Each number is 500 + 25 x the weight over its row's rms, rounded and kept within 0 to 999. Layers, rows and columns count from 0. Numbers have three digits each. The size before them is the row's rms in percent of the matrix's.

# layer 7 attention output (transposed), 512x512, rms 0.0652, rows 44-54,108-118,171-182,235-245,299-309,363-373,427-437,491-501, columns 64-127
102:522500509531480494462482479564518473503456482442516495493513502502514482479468490465537483476506523492526539442508480516493487520468532514503495553476453491507518553493477566487483491486490496
095:497510517534463488533520533527501476465526482539517520481492469483460496493463501515527503506502514502481511532522452514476497517471438504474484498472519460495512510510490489457530500488494483
096:517472474480464468486502507526498469495533520576505512508488482535517504482461517480479521473500497502495504486493450484527560459492521522476476537514538511506482505502536482520462500472497478
102:523487476542490497460539498507519488484490499537501537482530469524486528509501519508503492501455495530546520501503477499519491487481492453470525520519504558560465504500477464481514466509502532
095:520457540518466492489484462489497608523499464470510485505481466471493501472517515429514524505435464522463465495522481496480492492491508487485485480546473504491498499488503483494484489483502521
102:512523512489492504509456518495519472494517520506518515515487542464486502480465528478502488524503485545532447509484496531469469505542496546516466544476515467553500475497508480487477494503494550
100:531487480441483503514491519499466484508482497569516499544437551492515496494540477485496504507519498477534518497569451508502521484543524500498486500521513478526479514482457525477511484496502495
098:490490527496523472494514515508503437521504528530512516474491548489506503504476520508450543512505494499514431492494524492508495493510499510473526509514438497474472459486497458531534511513503497
102:497502485505484543456506467459524478551455512502492525571512477488520493488501496514502543522529492492484487487474481479496501498524470562490499535508545482541503480499464476579510516514497477
100:539483505489471504520507506530486493513452471520479500530481521519487491482501496471501501468521506487510521474494493488557513507495488502538527508514508515533507535542485506538527535512481496
095:510477447509479508494524484550502480509457481489531498479507500494538536504488478486463477487470484505487472472510509492512524476503449510506473543507458508547501512525530494469491500473486492
096:451498459508519473501544523487479541488470508491522497472487493479502476500502468490479472483488526517496469539513503517540555508505521503519528514468500506532479521510539514551503468513494517
094:514510470516471507463478472461538497473501504525482525518484503503504501536552498498502437484495505481506528487504525473455543509492496486504483487486475527455490533496508474498492447546500514
096:497498490451549463463514499538496487536441507514466481485509538546501507500514505507503497471463521589500550490525550516453478527498524515501463515513503510522558501491509461515509509481466493
095:528508491492476525531481525523454499506579505527521530495469520511504457492508487500525533491486460504459498487486490528509509506458504511477507491460477514536543494495478481508491501496516526
089:498540497483568489507506523486525482521516456481496530542440501512550512461493542493508518507513473488489530462495472524504490521525491507514514478473519523493490552499528508483533500489497474
099:440498461545530451471534461541517463480472516550473495509521517473498489521501497535544522474493471479479475497506496497487534480493535512501468503504515500509442508470528469497485547525490489
102:496499518519495517492491499507502476499525480523540486465471495480520478491507470473505505516500476469556546514507498531470519488511503455491483489531494506519492511488509447519486538458463569
096:532554521485511534472513506522519535490465456498512479517528490506481480488522523538480511488483512505498494486524489524488478476522472490480492467472482556521498454492520514524522494468491503
094:491487486501495470509482473461507496533512469542492473522493470508462495460498502524508524443506477490570496514481511482496519540509538530489476513494501455470508466480496483481510506477505521
093:515516459514518478508506481502473503508478477445518539475480510512503511504545494564503515494498492548506530491481491464506499523499482532494470475474490520484512508489534490493497492447482461
096:499504522469498537474490532509461484441486483507548481510487477463474472531499510505471521515526501486521533507501516522488533532496502517525470530507477470538527488470508493528506488514489512
129:483470500491505497496527542500475506478507513468537556486541494505538461504506526485517484510497518538478516500510474514533511503472499489524470446483501517491515477503401481517512485489515511
123:490493495461549480506560482506473515475537522526452525529487458501498507474555536520467432487462468526479491551517509482471508485509469480487536455478503511451490477490528495549491529481464525
117:465508501499475493503514489532473482517531517483459518503489491534477494461482502498504488491497487521516458479500474481502454479492527486503510503557438512520509498483520486534492518470504488
117:508533518460563489482514530513510517505544536510499475458447545468470446558502486498491461531500523475540455493479497504499516491484507476476494507481486500506517494515449511449509528552515472
120:515491495472507450515477539500534480526518499506487508519520478455527506495536472531437503503543467517474498480495557500468534506486524554509505504512542492490493541484581513505551511524481484
123:451519469494514513476513459479482444477505547512480505536495544514534481513468512556551484507518501490544518472544515483493500484511484501484511481496498528487525496502479491513500539466490496
121:481532488461488539499508468499506465506497551501527520490488465479454515547537488565470500499488500489495533498532527501535500492473476472484474478484521484433531460526467522499543447516460460
121:431538520508527493502568489467497544514485476477483490439513487541483524495483504476491482498481512490508486493463558500491491464479472487461518511494461547488526540483530523493506459511498477
124:511501499524546539449477521506486492525517506514498482478522469536488518492471473505509492510495529509503521521486545525476484542485527499497523515479489479545498499518489554522489512500554539
117:521531485526501476524499498520500541494505453467463503509527516487495519494507472519482470481496520458499518500501485477480534510503499499487451527451494537485507502493493501498474490525513508
124:447526470490513530502472538485509527527495488543561543550536485531533483530495494548486541492524503528519488497536489491480516494498526530482536508493425538505500500487495490505468490499525522
127:451520499469459506499498520540507489496549496469491497520496481503473522426497522466538499474493489468491512492523550462511476523460553510501497501509508520470521503511430509511483526488447489
086:537506542490523506522500524521489524494514552462507535510487501491489497470522522546498538557530491554482526480518500499503526468474498509483510483530455483524524530482517505518530499486490482
090:512489518511499474510507523504514471503528536509482545501511463510484518523491511532505500544503473532509508515488498490460518468551498451525467447496532525473490500479526520505483526492517500
087:494497488468495482544497472501492502434547519459524516526490490518497506485499523484490480482482571476504508496492477496495505489514512501484500537526511480500507502494513506534446494485497497
095:466444495546524539505516516497432506488522533506532455509483535454508497523542461515486487507477514495521460518463495516500519458536511461496490521525492499502515518516473482551567501533542511
092:482434528503487537483438519451460539498528503484547492523483510503482519544502489493511499506508477511461495498507536513482509478524513495509441522483527468498497503489513466515495511559509483
086:486523492456502474483522461480515477494461499484480451496520500500505506487472478498507523496495499508497503475498482519494527495490513496510492532480544506475511503483516558518517512492509490
088:536527452486475531514509524483517513500515487508502460470547481522462534500516440495479494535498497491493498501499515469536478522468488540501497482491541542492475519487526489464524484483510469
095:541506507481505471476514498508487533516499490526485515457503454450495509538513465501455494509465474509489490506486513531509500517543509497518482492483537533486513538486454521515528509534478531
086:463482547518511517494478479465474509533512490522507467460471512484484514477489452531526486501496485497497496498511516562504492507458550448503519498500481470474528586535503546487495478504492517
088:512530489522524504508486460515502466485506529527501490504451495512498499521487489495489464488517489497478510507522501511523511525500516500524520496488479476469505489465520453508459494513485509
094:497500481511469499527538506502486483460517514465542548491555475446504486525488469491465520499542542532515488504487521528491510453496505485536532530483489531472486492434510509523534509504533529
091:431505497447482505498491509506485472507472533457489518429525469478508488506481491480515515489495467478466491470501484495505504488475478471509534501451516478500496503463530516476479489483509503
093:507531503535535511569513531486502543480509544563495458508462495507499524475506485521484513491533510485508497465476525475565519475506466539440518470504501484483504513557463461459509504517501463
088:477499510523516479486495497519510558555473525503486467555477476523522491477508486485488457543476462485527525437473498520543503543505471513538519488467492508509524490517496481533520485482509481
090:461530472459517524528495489471465512493556500476530501476546509509533474474507468539460482517490503464511460490496455495533493501502481528511539451512503477503503454467473463472460458532525524
093:461499472491461474543507481475532506488440476525503499479512515483520530512490460487550477512496509489481527479514523513493491527481521508526478460528492514462522510503503539491517525478506510
097:508522518495479516471541488551511439515506490490539434475505508480519494536522502495486535500535512518468519512506496475476509493505474495466515491512520492481492494484525536507483491492528481
095:536506504483511497490500461552458499496507508516512494519471525542598475525492488492458485458551511509524529538539489455500484564505496453509496434489519519469514519507518474517505488494500492
098:475493512507509495499493480485516522467515528477491503544500535505481528491429527473556493483449490483509498478509509508503517498413489524498520527536467475528537526525517479476399503499557438
094:501493435517502500527471531518507538511488519476503477469501523492488520475504546497459478509481492448485512479477469486476513497519475488537504458506480530486494490508472513491514530512497512
097:541549517464458492471499484505520515482511496436530501450509537541492553491484539477504446536501505551462520471519474507519480510516485507529507505500465499454514501505494515529481492521525504
091:517530519543447490480464513500467531510448429544446520493486497523507526520541504444489505478480511499529507479482462446478482515477453529535497504545503507493528522512474502471537498531494525
088:524527469502482560520444484511475497520490467482493485507513515504489497468504481491557493475523466523474510477466566468489506487493530546503476506500505559452494473517528531528502513503489518
088:466470520509462483506469527520555505514505526515467510495506483490512509518507476512493492528454501518449479473506488457477463544514497497495484462468478489487540476506509538511503545512490508
089:499488519471529507501491504455471491510474479466500488489515497497516522492449491529475505458523513458493442517544516525537517491476505481512538540537501503505483525566522497466510500519489482
078:541485485515478497477511510506497495513478502503456476503516484518468546477447547538553496473496477510486483518483509499504524540494530523480515474469489535477465545455506484429510506493512533
089:514530517510482476508506496487472479446481538484510515472492513479488548485499508536528505472494525528524510489476466513490494514520539517476476520467533500486495593540454470494549483516525484
088:522466499502492468516459524490514562490461481515542513481505464493487489508475454522488497549502493510500507527488484484527496534503501463506477490415528524531494483525467496473474515499465518
094:482479517524479518469516497540550531534522467512490497490512499513522510471483538520518518521483540438501519471435494547461500476504482488506526485525493505550460522534479534482495501490518515
081:485451482516496490542524537544552529501528491459487518529465468498491510462437537532509546485518505503442462537490463501511476535542513484544475463504493483500465476474539476498484492527498515
097:483534457482523507454468472506490517495505530487516486545500485506527492523469514443475505468493480509496501493472522460514489486532461473511491519537537491478507524567486534484507463468486506
094:514476483518490489536520498570463521504513514499488491511517474490522501473517512497478521503506557528521496491500508539501484504530526440483513478480514483512470500478506511463488515491461488
091:527504515481488502492499503507501505517536531487471470499525465518468473477528516448467478485495487508494465533474501509527521552490530522477483504510548492513490509536497488505489503483465467
097:501522535493496483496496462461508467517508476490503496476541474515535520511477563497480503519488472495487488496533537507497500493527510435491504569500504472499469500519527510483520558506534477
104:496516480474502500527510508522500474489514476478497450463554470484545510550513521501496507562476508513469514526516476511506505500565523542508467498497557504502475460464543446485514476486490520
108:489508493442488530529454496497520523486465442492493464542542491490483499498535497465478487524507515514502507516504496522472531502520470514494502515536508542487483512448470501468507506525477490
114:516519522508498556525493512484540522551476484484462530494464495471497456493486514520528517481482455515529528522511499489526452539491544531510485488480464537521480508524522508512483500502481500
102:456507498515480503485469515500461504487527504474490484509499506483478486518492496514505504553530490492498512517512508517557449513509508508471516526475495461491494536513498508503478498494519504
101:471495527560475502512491554484518493486509492489496520486479517533465529484491513542478494512475519458496499504515505517459519486515499522451493507524486501479494506472541466522522501522490501
100:502460530532489504499508515476479502451507461441485516454482491491477495521501495461531486521540513523465489482462467499489499503514513494501499502522494457484502519488527518522465469555502499
101:477513508535503504479513516496494505525495516491483500459533499492505511468563481504486584548473477532561520502470534443493456506531512506499507486490489477522479466528502504457544552493498508
106:482528539511475491513519489455473509511504510491499528517514492504489520511511424463498530499525503516500472537482502487540493490507475463483458521487548468498504491514513483497487490489486497
101:487498497505480467514498526516464498523524508513502505500506524483501496513525537438514527488529475482513511478523518486547496465478501499512504524529519536478506475503484489472487489484530513
101:476455475494532538534517513474478498520480498508496442485489511493537537498483519481537524552514526501480500481549517476534510497470493449511509520461491511501471474506485501510571493481470544
099:492496501515440505490478499539476533511524480531507456488483568489481466510528466486507521474502483508529500475483465490502491501523506506481508464498520520491497529528532531489493476511453535
106:516527547486458524524445480471508447517485472517528483486506554514492488522499545471543542471552472492519488494516510489499511521465513523496476490504473500510524528533495520454546488527498492
101:555469553516538533487517510483477479494487506496500538459495554461501482507515500514474508519534469501525502546479526492475509480532524495506436501523505452495486460535533511492501481496526506
107:474510502546504465487438510498529489477479469515499550501499491518523535503507476468498473537544495460507505505531495482489486488499473449517495475492491477446512502505531512503531510492485483
097:497528459507500478468550504493498488529480477509515458532473507524483515530478496453549466505479543472514478497496454495516511468482494501509526473508514501480486464507519533485493508501518488
103:553505498479493494533507518525494537519511519539482498491477466531443556487531462502479472462490488522473483484476481493503487485478506482554477515493488475529506492509518502498522496534492536
103:525448530405514482511515494494508529485502492487481513519502480507543486475529488481553500459476484514504474479493478499479496493459513524507513541512490474537497551503491489486486532436519508
106:548441492482525494515429509481508469464489527492502515527481479496513478541494527505510476501516526530476514498480463476515488487485499527515472526481545521499524492511534466488512497506496465
105:528466503444484470500504474524518456482514467482507482506493575482522486542512520500479480528503523488517513473505518483501520477488496532543491510500481505519503504476503434508502514526534455
108:495490545490529533516503542488479488499511564496498488496499475466471511525514484509477530504465488494494487518506473535499461499468497509525542490492508492517493515492509507485560525479513480
110:484521474514479452490515491513526495475531506471503486498477508472480500509472496482506496483453489439504504516494517532462530476498488517475512496547556443496531487528509535477462487546504459
# layer 7 attention value, 64x512, rms 0.0684, rows 44-54, columns 64-127
102:504485478496481518479518483510502543493493479531461535503529480477544535499531485508525492530488483480497499492507516516520513459538529506499455548518503467484482492533536482495487487497512500
097:496489508465525491499495468449517510486485454517477470497507475528517494490497497470476520508532490508514468498508505554498529464474550546487515484482486528448519488482484502497491513481493542
103:498512525481474530521466518501487529553512536490476476533486534488505483473500511502528484508483496517506500511409482522529480465514570519547525475463524513511509468489487491473555501482466478
102:505521508532498511547455498524509478526480507527499463479502494459506504457498497517512496527524505498532526492500484489502487502508484515482491483516479508497521551486475455545517506508524516
100:477498473541486510510455527507480507488480523476482515501483512526529483541461483507480495499539544469547523529474493518516504489530491522505461470513502500478503504487480511510520478480495437
098:495511508526515527499532491487523564495465540480531478537498534486468500497478519483464516532505556490495485491504537513531523510532492492488511486521499497487488500468505483532526507498464478
098:495555521528469519468554503503477516531507468509492452489568496493513471461494481499464523508512448476484480478474509482483453523490488488469537492491485526477458512497519462489520502526480481
105:458543521526478491507478520484495475473498467489512559479510454479466491489487471481573503481525458508504476511497508544497472543518482487517471490467505463518487468517518529512494499483490494
098:478484508492541525523504533510515488481496500527456509490491536475491529499477519480514510526499457520470451509494535489505533503527481473486508468507469540480486513487542515471492510484480494
100:478503500489528532530509532462520461531479516531469527479498520516567507484513492531502496506472523545501475517526519488503465452494550477539518483441500491478504534505473461504509478444485517
099:499478525487455497496521532491486531497534480488500549499429469464550533467519488506471510517539475478526504513527451513497441483486468447493495532528462481481485540501546488501517487488496509